{
  "num_key_value_heads": 6,
  "head_dim": 64,
  "vocab_size": 8192,
  "norm": "rmsnorm",
  "norm_eps": 1e-05,
  "positions": "rope",
  "rope_fraction": 0.75,
  "init_std_o": 0.0244,
  "init_std_up": 0.0244,
  "learning_rate": 0.00141,
  "warmup_steps": 0,
  "schedule": "wsd",
  "max_steps": 7294,
  "dataset": "wikipedia_en"
}
Each number is 200 + 20 x the weight over the matrix's rms, rounded and kept within 0 to 999. Layers, rows and columns count from 0.

# down: layer 2 MLP down (transposed), 3072x768, rms 0.0875, rows 2195-2263, columns 384-431
# up: layer 2 MLP up, 3072x768, rms 0.0579, rows 2196-2264, columns 384-431
down2195,224,207,204,190,173,273,192,227,217,206,189,208,170,204,198,202,216,215,257,207,224,174,185,222,235,182,228,194,214,202,199,197,230,212,217,208,179,213,162,226,192,189,159,181,200,174,195,208
up2196,200,219,180,213,225,189,215,190,206,169,199,181,208,190,212,210,169,182,194,181,198,195,189,200,193,175,204,191,179,243,232,199,214,242,135,186,239,194,223,197,187,198,198,162,221,183,176,217
down2196,183,225,199,210,202,181,168,172,196,213,195,205,200,178,183,193,161,193,195,177,200,219,164,211,202,180,219,203,198,204,214,169,197,208,203,192,191,177,220,217,227,189,173,218,202,198,208,201
up2197,217,181,169,191,167,195,198,226,171,209,207,161,212,203,198,188,213,198,194,178,218,221,202,199,187,183,220,194,160,199,174,220,206,201,207,206,204,190,218,196,227,209,189,195,232,227,177,224
down2197,223,184,174,184,216,235,201,205,198,185,197,201,216,199,221,212,186,185,185,192,145,234,189,189,204,186,208,185,199,216,211,201,201,206,230,180,191,207,213,201,195,209,176,216,187,200,201,214
up2198,210,228,183,186,195,229,221,240,190,205,212,200,216,194,227,154,201,225,221,196,218,210,190,171,207,223,170,191,190,187,230,239,194,233,199,200,193,198,182,200,198,214,185,221,228,152,211,195
down2198,220,211,225,192,188,180,165,192,188,195,184,236,243,206,165,211,197,209,183,216,271,212,207,227,181,216,220,177,202,221,206,195,210,233,182,179,197,171,186,212,197,179,207,211,178,207,207,194
up2199,192,259,187,207,163,177,200,222,217,180,180,174,204,181,203,203,199,212,226,213,171,205,180,216,189,223,201,189,176,176,236,216,195,201,236,212,161,194,184,191,200,179,195,203,206,198,200,195
down2199,199,215,188,203,216,195,224,216,201,226,167,212,193,208,193,157,193,186,198,221,183,217,197,187,197,233,180,186,182,208,201,212,195,182,224,219,186,199,188,199,175,215,202,203,217,231,178,216
up2200,207,189,217,213,212,226,197,224,189,182,220,218,216,202,216,202,222,195,204,202,186,192,202,207,242,200,217,190,194,181,183,182,231,183,184,182,194,188,211,210,192,179,234,181,221,178,184,174
down2200,199,190,177,176,249,185,222,200,218,219,222,247,230,157,217,190,220,214,177,191,217,186,207,201,190,201,180,203,219,190,200,201,185,229,204,177,212,165,199,191,203,173,177,200,223,195,217,192
up2201,187,184,180,224,193,217,235,172,202,184,191,183,191,189,194,215,183,164,200,207,161,199,196,212,202,194,218,203,188,189,194,200,239,183,197,193,173,181,218,197,157,206,177,189,209,176,201,199
down2201,230,213,227,208,203,219,163,190,218,211,205,194,236,204,205,220,185,197,186,185,197,212,201,201,185,222,207,201,187,192,165,200,178,218,180,189,175,200,223,184,211,223,196,187,198,188,185,227
up2202,222,210,238,210,189,235,205,222,223,216,183,191,187,221,166,181,193,220,177,194,202,184,221,183,245,230,211,193,210,220,219,230,201,214,234,162,216,183,180,196,179,184,205,223,190,227,188,191
down2202,179,201,221,161,246,195,217,225,213,219,239,242,196,184,213,199,222,180,165,206,211,182,186,197,216,219,219,185,189,180,190,217,226,153,235,201,162,213,204,198,192,234,231,202,166,217,202,187
up2203,195,211,190,187,223,220,223,217,168,197,179,196,190,226,179,194,214,189,211,242,181,199,192,186,226,189,229,227,152,222,195,163,190,180,218,189,181,158,183,213,193,233,198,199,203,160,192,181
down2203,223,189,197,163,159,193,233,193,197,196,203,187,186,180,180,151,210,205,199,211,167,176,209,158,188,201,257,232,220,210,200,197,211,165,241,209,230,192,184,198,165,214,183,208,163,243,215,188
up2204,193,160,157,220,181,171,167,196,213,193,176,177,197,206,230,193,197,240,164,202,179,197,229,177,227,210,203,214,209,198,237,205,209,169,166,187,226,208,214,157,180,162,221,180,181,184,193,182
down2204,217,225,217,181,203,153,175,258,197,222,181,195,208,191,191,166,190,189,160,208,219,218,178,177,181,197,183,207,173,247,228,191,195,233,203,238,188,196,181,231,191,160,222,201,204,199,187,210
up2205,193,209,233,167,215,182,176,224,195,186,200,206,173,160,190,222,187,195,218,172,179,156,210,215,215,234,198,221,184,157,199,202,179,213,205,212,180,210,177,184,178,191,190,184,204,207,191,204
down2205,190,201,214,240,205,195,181,194,217,219,143,213,202,193,172,238,185,225,211,233,235,195,174,211,188,207,181,198,212,259,221,180,206,193,214,190,193,194,217,220,214,205,204,233,209,215,223,197
up2206,205,251,213,231,183,215,170,241,175,189,195,180,194,211,209,183,188,200,246,192,198,178,196,185,198,236,236,178,178,207,200,191,180,226,174,194,208,176,160,202,201,184,192,200,207,187,207,197
down2206,193,178,202,164,191,203,226,192,204,201,170,184,219,200,191,211,184,206,203,188,196,193,210,190,182,209,191,197,194,170,184,219,209,215,179,177,207,191,177,227,192,193,196,185,184,196,174,184
up2207,222,212,189,219,196,218,178,202,207,204,174,191,192,215,174,166,199,196,216,167,222,195,164,212,180,200,178,215,201,231,242,182,206,213,224,212,202,194,184,203,219,229,210,149,178,195,229,240
down2207,209,212,199,210,218,193,194,220,226,245,202,251,257,217,184,242,211,171,188,209,184,218,192,203,205,207,217,162,167,196,220,209,239,181,180,213,174,218,190,153,177,190,175,199,227,205,184,208
up2208,197,196,221,169,189,191,212,196,217,171,195,218,190,171,189,200,200,200,212,208,193,173,183,193,226,196,214,211,222,205,178,191,201,217,178,218,221,206,186,199,198,202,152,207,197,190,159,199
down2208,200,178,195,213,221,203,198,202,203,200,204,163,241,197,203,207,186,218,190,206,190,194,192,223,171,197,195,172,189,165,190,217,209,209,195,182,221,194,191,232,192,233,212,211,199,215,203,203
up2209,172,169,203,201,187,184,201,184,204,222,223,191,174,180,215,191,219,197,200,196,153,203,200,201,237,181,216,212,212,175,178,186,198,210,177,200,206,186,213,194,206,197,202,231,183,179,202,171
down2209,162,211,198,189,218,187,197,195,238,186,225,148,212,211,161,219,216,213,202,177,185,178,174,191,232,163,213,243,201,178,191,148,194,217,195,194,225,202,244,199,200,196,179,199,201,202,212,180
up2210,180,190,204,200,182,190,177,213,231,164,203,211,229,202,219,220,187,187,204,178,211,201,183,212,176,198,213,229,181,191,172,216,209,204,190,225,203,228,208,182,213,194,196,224,182,206,204,215
down2210,187,192,191,217,171,194,210,194,186,208,185,218,197,213,199,198,207,213,184,175,196,185,199,204,193,154,177,223,159,207,196,171,196,211,158,184,217,222,190,198,202,209,194,202,209,203,180,233
up2211,195,189,217,207,217,136,181,239,262,215,171,214,187,197,179,160,232,200,152,189,210,243,163,265,180,224,182,195,166,201,210,199,209,207,186,154,237,199,218,222,178,220,244,171,203,202,189,189
down2211,246,162,216,184,193,229,180,171,231,244,187,195,229,230,171,225,184,189,169,201,198,222,236,192,236,202,220,224,202,209,207,179,174,205,204,190,223,158,236,183,241,218,166,187,183,164,180,228
up2212,167,158,209,219,198,194,208,209,200,215,175,166,224,196,173,193,187,190,182,198,196,208,179,192,228,193,207,198,204,202,215,187,198,238,219,208,186,178,187,175,189,202,212,212,216,202,203,211
down2212,199,219,207,178,181,183,189,203,188,195,182,197,210,208,213,213,186,207,203,221,189,207,181,188,230,224,181,214,216,182,209,243,195,204,226,200,192,193,196,199,163,194,190,202,189,203,192,221
up2213,182,206,182,178,174,208,191,224,202,191,205,207,168,181,212,210,178,232,200,213,189,204,199,189,249,200,206,202,207,218,150,204,229,197,186,219,196,172,210,216,184,183,185,216,163,190,156,180
down2213,209,205,156,183,202,192,193,229,220,211,187,218,231,172,205,218,210,224,203,213,188,241,222,212,217,187,203,182,209,187,218,230,211,188,245,219,197,216,208,209,195,225,189,180,175,186,198,215
up2214,198,171,198,238,188,191,200,215,223,204,187,257,221,228,207,211,220,198,204,205,223,183,184,207,238,200,166,220,203,227,162,194,213,180,243,224,211,193,201,212,194,166,207,238,201,206,206,192
down2214,193,168,170,181,170,209,197,211,201,188,185,152,191,227,227,206,220,222,188,186,242,181,192,175,186,200,170,195,172,190,207,177,203,221,181,209,199,195,189,225,260,215,196,205,214,212,196,254
up2215,207,172,213,210,165,182,186,202,187,220,210,201,196,155,215,205,182,162,211,255,245,161,169,215,204,181,208,171,177,200,180,206,190,170,226,219,190,226,206,223,192,202,159,187,198,148,210,204
down2215,218,201,192,202,184,220,196,205,147,198,207,189,218,204,227,209,185,207,228,229,207,207,189,190,181,232,195,197,187,245,196,201,175,192,223,199,211,181,222,236,175,205,173,201,212,166,199,253
up2216,200,213,196,176,202,236,184,213,214,194,186,218,186,206,212,231,177,175,204,213,200,213,207,201,191,209,185,192,178,196,200,192,191,206,204,202,169,208,222,220,210,190,194,205,185,207,230,185
down2216,189,206,197,207,224,199,185,223,192,182,191,206,208,188,213,186,195,200,192,178,192,211,192,212,218,188,212,187,221,189,195,246,210,215,179,159,210,185,196,208,204,201,204,190,199,214,228,193
up2217,183,219,207,219,201,188,203,199,176,210,208,190,177,202,205,203,186,194,187,218,180,212,199,210,233,213,221,188,194,218,181,206,220,198,244,225,204,169,250,179,193,193,208,212,180,186,187,190
down2217,173,211,189,213,194,250,180,224,218,182,209,202,192,182,181,225,231,186,193,201,194,189,199,171,192,192,249,196,202,233,161,192,196,203,200,226,197,236,203,191,181,200,206,223,203,208,197,175
up2218,210,231,183,236,163,223,200,235,220,216,178,183,181,212,217,195,177,220,188,184,195,193,198,190,210,174,224,179,191,201,209,212,213,201,233,192,210,200,188,178,185,162,223,194,180,212,174,180
down2218,223,222,218,208,226,200,204,184,237,183,202,211,229,183,201,200,235,183,235,162,161,221,187,181,195,193,200,158,207,195,218,235,184,205,196,221,198,188,190,173,230,207,185,215,200,211,205,193
up2219,227,218,168,193,195,175,182,190,172,206,213,196,150,203,194,179,172,231,198,193,178,196,209,191,180,199,188,231,173,197,190,196,237,203,190,228,208,213,233,239,216,214,184,206,237,190,196,158
down2219,186,211,160,204,189,223,188,192,216,191,231,214,234,195,210,206,174,178,140,202,163,172,166,193,251,174,218,185,200,179,182,187,201,205,184,216,173,186,234,213,248,212,229,280,145,196,230,193
up2220,231,212,202,214,164,185,215,221,211,144,213,227,177,192,157,219,175,228,205,180,194,164,215,184,226,197,199,195,208,191,194,188,238,184,194,184,178,215,244,208,184,193,208,178,186,212,159,214
down2220,215,169,197,208,237,215,206,186,177,159,215,163,256,228,228,222,189,196,176,150,226,190,178,205,165,197,164,208,225,225,167,218,189,173,196,203,250,188,196,187,182,202,202,175,231,206,210,189
up2221,210,181,203,200,180,261,153,195,178,219,198,187,173,184,208,246,206,192,220,198,204,210,196,206,158,201,167,164,179,200,174,191,171,189,227,189,235,211,149,195,215,199,205,180,173,174,174,243
down2221,158,181,173,207,212,170,182,164,190,201,163,199,197,205,197,200,183,208,214,224,177,190,188,162,216,180,200,247,224,192,224,191,210,164,227,190,168,215,189,193,240,202,180,223,198,202,223,208
up2222,184,191,204,237,217,204,174,148,169,217,163,186,188,202,199,258,206,188,188,186,188,232,161,171,225,156,211,191,164,191,153,180,218,190,163,227,208,211,179,224,198,181,216,203,238,190,177,232
down2222,203,181,190,217,187,190,183,184,212,181,206,205,192,203,219,189,182,189,217,179,192,205,212,179,221,236,179,201,160,217,197,200,202,182,210,197,224,182,219,226,187,192,208,203,211,204,194,211
up2223,233,216,196,198,244,208,176,150,223,199,203,191,200,225,210,213,222,174,194,167,183,206,194,181,175,220,174,191,194,186,186,226,226,167,196,182,212,212,197,216,163,199,233,195,191,197,216,172
down2223,203,210,174,171,193,230,211,174,199,226,207,198,192,231,200,224,208,226,196,186,188,182,203,193,204,201,209,202,253,209,190,241,164,180,180,214,200,230,226,174,202,185,235,191,220,175,216,212
up2224,216,187,230,217,251,186,209,183,221,208,180,204,154,209,250,223,172,197,191,205,218,187,199,188,155,165,216,209,180,193,219,199,191,190,217,197,163,238,167,196,170,203,200,193,187,197,185,167
down2224,232,201,189,209,208,193,184,194,172,185,188,236,217,189,175,185,204,184,210,237,196,202,179,190,189,206,239,180,189,206,194,199,172,187,181,235,200,230,228,191,185,223,206,189,214,210,188,182
up2225,198,216,195,203,235,196,167,196,187,202,178,236,198,184,230,192,169,191,218,193,223,194,189,215,215,205,235,208,216,177,203,166,227,174,194,179,176,183,200,191,156,219,213,232,202,195,213,192
down2225,188,204,230,185,168,203,220,218,202,178,218,212,258,230,184,208,180,219,197,197,191,216,215,192,214,211,215,192,161,216,168,184,245,203,166,195,204,210,224,178,223,205,204,177,197,215,224,217
up2226,195,187,167,207,196,191,197,179,214,193,209,193,187,182,253,212,213,198,204,193,180,232,232,202,232,195,208,209,217,205,232,169,207,212,237,200,241,181,209,194,181,191,233,194,211,196,230,202
down2226,204,205,209,248,175,181,204,221,219,182,205,210,182,209,222,190,206,185,166,192,203,208,242,226,206,222,186,221,223,162,163,182,194,205,257,202,201,201,226,160,191,190,210,201,192,165,183,204
up2227,233,243,205,203,183,195,154,214,235,193,210,228,226,195,174,202,210,203,249,202,177,173,192,196,189,218,229,195,194,198,204,231,164,197,227,220,192,209,182,174,214,192,198,197,188,227,161,167
down2227,206,239,230,195,215,185,262,191,217,200,192,199,221,182,220,192,165,230,186,191,213,196,223,188,181,173,211,233,177,183,162,190,197,202,190,200,193,173,218,199,201,157,182,167,187,231,206,198
up2228,194,200,197,202,180,194,200,184,229,193,215,197,212,190,226,206,197,206,205,210,194,176,230,201,215,209,169,218,182,181,184,217,183,205,187,208,204,227,195,213,200,196,203,176,191,190,221,177
down2228,191,194,186,206,209,208,223,196,198,227,194,199,220,190,190,205,196,195,240,182,206,209,200,197,208,201,202,204,204,222,218,198,221,211,182,201,190,200,185,224,221,187,193,196,195,195,187,196
up2229,199,207,199,227,167,151,216,214,234,221,187,184,191,209,191,206,194,188,181,202,156,179,188,213,200,178,190,222,205,209,217,162,174,192,229,184,202,185,208,191,237,188,206,174,252,173,206,173
down2229,149,207,213,194,237,238,201,184,224,191,228,230,221,229,221,218,197,243,199,225,239,210,214,201,188,171,198,201,212,167,159,248,258,211,232,234,189,209,183,198,212,177,199,217,230,161,179,206
up2230,194,218,239,205,200,184,213,205,194,212,222,221,187,215,209,203,171,202,205,211,215,134,192,172,198,205,206,220,191,167,187,185,201,196,209,189,188,194,180,210,174,163,220,201,201,173,204,176
down2230,212,195,167,195,224,211,227,210,209,179,188,213,239,185,171,190,206,180,242,182,192,183,193,193,235,207,200,205,213,189,216,194,197,195,199,165,184,250,225,176,198,246,157,146,176,207,197,191
up2231,232,186,186,223,186,207,199,194,173,219,234,208,219,226,201,211,202,212,179,223,193,179,201,204,230,212,211,214,191,210,195,195,185,206,206,174,191,224,193,190,187,216,201,169,216,219,207,215
down2231,219,206,225,190,198,201,218,181,208,240,185,203,182,157,199,201,211,207,168,191,189,199,200,210,203,211,205,205,183,193,191,213,205,183,215,212,201,171,232,230,194,217,201,211,210,207,184,212
up2232,191,168,205,201,212,189,224,193,211,222,191,184,189,198,186,194,194,185,193,194,188,183,186,194,213,212,204,188,203,192,201,196,227,190,214,202,207,219,160,172,194,236,193,201,170,176,203,177
down2232,208,217,196,176,190,188,193,194,194,213,196,214,173,198,226,178,224,217,203,218,201,212,215,208,178,210,215,193,215,205,194,212,200,199,178,210,185,217,220,171,193,192,212,223,204,187,196,217
up2233,198,201,200,197,212,198,218,223,184,199,177,220,213,224,213,229,224,208,168,217,250,156,158,209,227,218,195,187,227,195,212,205,199,213,196,183,179,190,203,194,165,199,195,155,169,184,203,222
down2233,219,219,223,208,217,191,200,207,222,197,194,213,198,186,162,167,220,196,209,216,167,209,218,189,221,172,204,182,207,211,164,217,210,190,180,217,180,127,215,194,190,186,226,222,170,191,202,201
up2234,234,163,211,240,214,263,185,216,204,167,154,172,184,212,179,193,205,150,228,184,190,201,177,204,220,230,192,223,220,212,192,203,207,204,198,228,227,204,238,219,164,172,228,215,234,152,213,195
down2234,196,159,203,178,188,194,230,183,219,189,177,196,174,173,186,191,179,201,227,198,194,163,238,204,229,177,211,206,220,192,164,190,209,202,188,176,200,220,196,168,213,186,168,206,219,233,231,191
up2235,204,234,192,217,219,224,222,260,214,178,145,233,187,177,223,174,207,181,169,192,208,161,224,216,178,199,213,182,186,190,212,187,187,184,198,260,164,219,195,219,223,204,218,201,221,261,181,226
down2235,147,201,169,222,210,211,189,182,219,173,196,202,197,209,211,210,181,227,198,205,197,201,173,223,173,202,191,210,210,232,195,179,193,178,162,202,221,188,212,229,192,211,216,206,170,184,222,177
up2236,199,203,221,209,177,206,192,183,182,191,220,196,229,207,211,200,201,190,226,173,220,189,220,210,195,161,203,233,198,219,249,208,223,172,145,221,213,212,209,216,218,186,183,183,224,192,192,222
down2236,192,192,188,255,193,199,215,179,202,197,206,209,196,185,195,207,205,217,222,203,207,197,229,182,198,190,212,178,177,206,215,221,203,208,184,191,195,217,191,195,219,192,194,199,216,178,225,202
up2237,159,222,219,230,196,173,188,224,150,202,211,218,190,216,177,194,224,198,211,219,205,201,173,184,229,215,200,227,177,188,189,222,200,215,239,214,197,159,178,186,175,194,210,203,162,197,207,239
down2237,140,177,191,175,191,216,200,218,192,159,211,198,223,235,204,184,192,190,206,192,207,214,191,225,151,191,189,236,202,209,197,167,213,181,169,258,275,195,239,218,170,218,207,257,202,217,204,208
up2238,184,175,241,229,175,206,205,166,187,209,155,185,190,196,178,184,219,192,182,207,162,233,185,220,188,196,193,155,214,180,229,176,176,185,228,233,233,211,210,205,218,185,219,236,205,184,165,168
down2238,200,180,175,253,208,191,207,197,256,207,194,175,198,211,211,180,202,183,189,199,185,177,193,203,214,213,190,211,184,201,194,195,168,188,172,216,197,220,172,216,157,181,181,201,225,206,166,184
up2239,219,203,199,180,201,208,211,200,220,246,205,179,161,191,192,175,208,204,182,208,195,198,177,224,196,200,196,195,227,206,191,235,212,202,191,193,236,204,209,222,181,210,190,223,236,217,203,199
down2239,211,206,185,184,196,193,217,186,201,224,226,220,246,200,171,165,221,178,187,215,216,194,163,198,209,207,185,224,219,227,192,210,194,226,188,230,181,195,208,194,197,196,166,186,177,186,185,215
up2240,226,195,202,200,213,181,186,188,240,207,226,168,200,210,191,211,178,205,211,180,222,160,204,226,229,187,189,223,200,188,203,218,219,164,204,193,197,203,182,200,202,177,208,220,197,166,185,194
down2240,176,228,219,175,161,200,194,210,209,195,197,195,236,212,197,191,184,163,197,210,187,191,180,245,176,184,191,179,212,181,194,236,209,188,243,237,192,226,185,198,198,221,208,192,199,196,196,197
up2241,163,180,192,207,190,276,180,224,191,184,210,198,179,185,193,188,217,185,198,203,218,224,224,170,199,236,185,197,187,210,208,193,208,194,201,189,193,238,177,207,172,197,207,186,199,195,170,228
down2241,172,204,198,191,191,204,160,228,226,184,170,188,154,206,180,179,207,187,182,198,196,203,204,186,195,228,209,187,203,201,203,191,205,185,207,164,205,202,202,190,189,199,210,190,192,209,186,187
up2242,216,179,163,219,180,238,141,217,198,208,155,185,196,201,220,201,211,227,181,193,212,162,223,234,210,209,192,229,197,220,189,199,232,163,218,172,223,190,201,187,165,189,219,198,178,178,174,193
down2242,206,167,173,227,215,186,224,190,220,209,194,180,222,223,209,259,189,218,209,216,199,213,225,197,218,187,166,176,184,200,209,216,217,228,201,198,198,198,231,189,224,176,215,226,223,216,206,198
up2243,206,172,190,221,189,200,217,208,169,206,197,216,159,204,182,183,192,213,189,234,188,211,186,172,199,197,180,193,206,212,202,214,226,194,213,215,193,203,209,232,157,210,215,193,196,195,200,216
down2243,191,203,178,168,188,167,219,223,216,213,209,193,239,211,194,185,211,194,221,231,174,189,200,151,199,188,200,190,199,168,180,206,195,207,211,206,210,192,182,213,200,199,167,186,197,182,178,228
up2244,216,194,189,208,164,170,214,230,202,197,208,176,190,221,207,197,214,193,190,180,244,225,194,233,198,217,206,186,180,232,214,213,175,191,199,198,223,225,180,143,177,226,214,177,220,204,194,174
down2244,176,195,174,212,217,204,187,194,183,180,185,199,268,216,220,176,233,209,212,201,182,164,248,209,221,197,234,197,209,195,202,200,228,202,203,198,207,212,181,173,212,164,229,216,208,190,206,195
up2245,190,239,213,216,183,153,194,244,225,162,180,203,190,209,175,177,181,177,185,226,208,177,208,217,164,176,214,177,166,219,200,215,191,201,200,197,200,186,226,200,186,182,217,176,170,179,224,204
down2245,225,164,227,209,209,212,212,224,194,234,156,189,229,220,204,188,234,217,194,213,180,192,180,185,215,189,209,168,189,224,219,224,212,192,200,167,251,228,194,186,196,183,191,194,210,196,182,189
up2246,206,197,245,222,198,163,214,199,207,208,230,200,216,207,167,223,190,211,157,202,203,191,164,207,216,200,199,201,222,198,209,197,214,157,166,197,238,165,176,212,196,219,194,212,203,182,197,188
down2246,201,173,218,228,207,218,189,202,177,189,191,216,189,229,187,224,209,206,194,221,181,185,169,196,209,194,195,222,178,174,194,157,176,193,206,207,235,195,190,181,184,218,179,159,185,168,181,192
up2247,226,212,156,184,207,225,226,187,211,214,219,196,213,141,179,222,221,223,170,168,217,174,186,208,177,214,223,190,224,164,226,211,228,202,197,190,241,217,183,165,218,254,174,195,211,164,202,185
down2247,227,210,169,195,194,238,204,212,219,181,196,202,229,227,190,201,215,193,176,201,218,206,188,196,216,241,187,214,237,185,202,186,170,207,197,197,235,203,229,168,247,220,191,227,212,212,179,219
up2248,198,185,191,184,212,218,193,235,203,200,239,206,214,193,218,184,238,184,193,226,203,225,218,222,215,215,188,228,203,197,228,229,220,203,199,226,187,235,166,148,178,190,213,201,192,182,191,236
down2248,168,223,230,181,208,208,183,193,212,192,210,195,164,202,194,193,195,214,193,200,188,203,204,173,226,218,209,197,173,183,215,235,197,171,208,198,214,183,179,220,200,196,212,182,225,132,206,196
up2249,188,222,231,223,198,228,167,190,221,220,197,195,184,242,198,202,181,215,172,190,215,172,183,176,204,188,203,133,176,227,191,217,197,223,147,226,205,187,146,198,254,183,207,227,196,190,191,179
down2249,187,190,157,204,158,195,207,235,209,183,186,219,183,195,196,185,188,199,204,182,231,199,193,215,187,195,212,182,219,222,199,171,178,183,208,241,180,199,251,169,210,229,156,193,191,190,215,212
up2250,193,199,177,212,189,181,147,204,206,241,173,150,183,222,236,177,182,156,217,171,246,231,193,169,183,194,206,196,184,222,214,244,196,182,200,217,181,241,162,201,228,194,226,191,200,170,190,188
down2250,214,199,202,157,221,207,257,188,178,209,220,203,243,205,204,225,177,210,180,216,198,209,185,182,203,219,212,167,163,196,206,194,158,218,193,195,162,185,220,142,184,168,192,178,233,183,168,196
up2251,201,221,205,170,202,220,206,162,243,196,219,170,190,195,226,177,191,208,194,216,188,198,200,130,215,207,192,209,221,236,212,198,164,208,241,215,204,245,177,202,180,208,202,180,164,172,170,188
down2251,202,223,197,174,219,183,182,227,214,192,247,173,205,231,164,193,226,170,192,217,177,215,206,187,208,231,221,164,201,195,235,190,202,207,206,208,211,210,243,209,213,226,228,236,265,196,185,206
up2252,230,225,219,194,191,189,188,232,203,227,187,188,206,200,155,185,191,210,212,180,223,196,199,198,172,195,211,221,211,226,216,214,233,200,220,191,173,167,224,190,228,211,176,181,196,211,201,188
down2252,191,210,195,201,127,181,214,229,206,143,190,226,245,220,219,228,221,176,183,180,182,210,212,195,156,227,205,189,185,160,224,211,224,198,218,226,185,218,202,187,223,168,158,220,215,175,200,200
up2253,206,203,164,194,234,177,163,211,254,226,166,223,212,242,184,204,183,243,224,215,199,203,251,182,218,180,176,189,196,190,207,174,225,211,177,206,219,174,206,216,176,253,235,210,230,251,203,218
down2253,210,184,178,203,220,191,194,251,233,146,205,205,192,174,195,217,233,239,217,201,242,200,202,172,218,174,219,205,205,230,186,171,209,217,191,189,171,217,219,221,215,212,174,238,201,227,237,238
up2254,225,212,191,213,169,225,245,171,199,266,186,198,193,194,194,205,214,187,200,205,245,198,225,182,199,165,209,209,165,215,243,204,247,202,201,182,257,181,167,188,216,226,219,223,171,210,220,222
down2254,201,146,204,249,196,181,184,204,194,186,249,169,193,154,197,178,184,160,208,217,190,161,194,187,212,168,206,224,190,197,221,232,228,210,187,235,179,228,190,173,185,204,184,208,210,178,215,222
up2255,177,197,193,185,217,198,205,219,210,192,242,216,176,192,204,150,180,224,211,188,208,203,183,232,178,212,193,201,193,228,203,243,235,169,205,183,221,203,194,205,227,189,230,193,202,221,206,241
down2255,188,205,181,190,184,192,177,199,177,188,200,203,213,210,222,184,195,199,184,164,204,226,190,148,180,211,208,181,246,236,220,191,197,199,254,202,214,194,191,212,182,225,203,149,196,230,216,225
up2256,223,154,200,198,213,176,193,200,214,173,191,202,202,210,198,217,209,225,229,230,195,179,222,189,184,170,227,211,163,173,197,196,204,192,195,182,192,190,199,210,166,206,229,178,203,213,199,228
down2256,181,204,216,179,203,204,187,205,176,207,182,149,257,210,181,204,204,186,202,215,152,194,188,189,210,205,201,190,202,205,164,161,203,199,177,197,211,226,194,207,160,232,194,185,183,241,230,220
up2257,200,182,159,202,192,222,237,187,220,232,233,202,194,187,189,195,206,207,201,212,182,198,217,208,204,209,192,168,205,225,218,197,177,196,197,214,237,175,207,209,200,206,196,170,197,161,187,223
down2257,197,193,183,197,230,233,193,167,211,201,229,206,220,201,193,211,202,179,218,182,180,238,277,253,206,199,211,215,242,219,224,173,193,229,224,208,234,199,191,184,178,234,189,206,182,198,172,199
up2258,211,201,188,206,186,159,199,219,144,176,216,204,193,193,179,182,234,226,172,212,198,216,224,200,187,169,231,188,195,171,186,192,169,169,184,193,197,158,218,210,190,222,224,211,199,175,232,217
down2258,224,208,210,168,216,210,192,216,201,195,214,221,231,216,184,207,171,227,183,160,229,217,187,225,207,223,222,214,207,224,190,186,208,183,206,221,184,202,212,201,167,190,194,236,181,198,207,209
up2259,207,205,161,245,184,176,188,214,193,182,213,216,183,216,163,159,196,200,173,197,180,206,221,240,194,165,178,202,225,197,222,176,196,219,187,224,175,169,168,193,185,164,195,198,217,181,235,184
down2259,219,201,197,170,188,212,176,195,201,184,208,170,193,262,162,213,184,233,257,177,164,223,182,199,187,249,183,247,157,189,141,240,218,179,209,195,244,226,118,182,180,199,217,211,212,205,150,239
up2260,181,227,166,193,172,199,199,239,183,237,214,220,182,193,232,190,235,172,190,227,201,203,153,196,215,195,216,177,137,182,209,211,198,243,217,155,160,225,221,257,188,172,187,214,185,211,167,196
down2260,208,176,170,196,183,210,214,182,221,190,208,157,267,191,187,250,216,188,212,164,168,167,181,199,235,220,214,238,183,202,206,202,209,243,204,224,228,193,250,221,196,249,175,249,232,196,235,202
up2261,184,226,167,153,176,213,199,202,187,206,205,209,193,202,198,215,212,238,168,190,200,215,198,214,217,184,182,197,189,199,191,211,196,184,186,161,169,214,180,198,184,204,187,183,154,192,218,222
down2261,218,196,225,192,221,218,180,229,165,215,215,171,206,218,201,163,178,221,163,182,144,221,189,192,193,212,199,160,184,192,230,186,196,188,197,228,208,209,210,154,168,202,201,181,196,214,166,216
up2262,208,214,203,179,195,188,199,196,196,208,206,166,180,186,232,207,193,239,186,182,211,198,222,224,217,163,219,177,193,211,225,189,201,192,203,231,192,182,173,244,211,201,180,219,169,162,217,195
down2262,187,221,256,155,254,234,211,196,201,203,219,194,221,232,179,240,233,195,203,180,192,199,195,188,174,207,195,214,209,183,199,178,186,231,208,247,229,221,191,221,172,216,198,170,150,188,210,181
up2263,205,201,186,185,208,215,198,190,256,203,205,210,182,180,208,175,236,158,212,210,234,232,169,214,236,202,228,243,206,196,229,198,239,181,201,163,224,181,199,196,191,187,212,190,196,190,155,160
down2263,196,164,222,188,179,208,174,171,211,190,158,186,202,203,187,188,202,195,196,213,171,202,196,183,192,227,225,169,201,223,180,195,175,218,186,218,224,200,205,224,171,185,216,184,184,179,210,191
up2264,183,240,203,228,189,201,227,187,185,241,224,199,163,186,220,214,231,204,209,205,214,207,199,204,223,209,182,217,204,231,159,196,188,209,186,189,173,193,179,208,211,197,191,183,183,199,181,208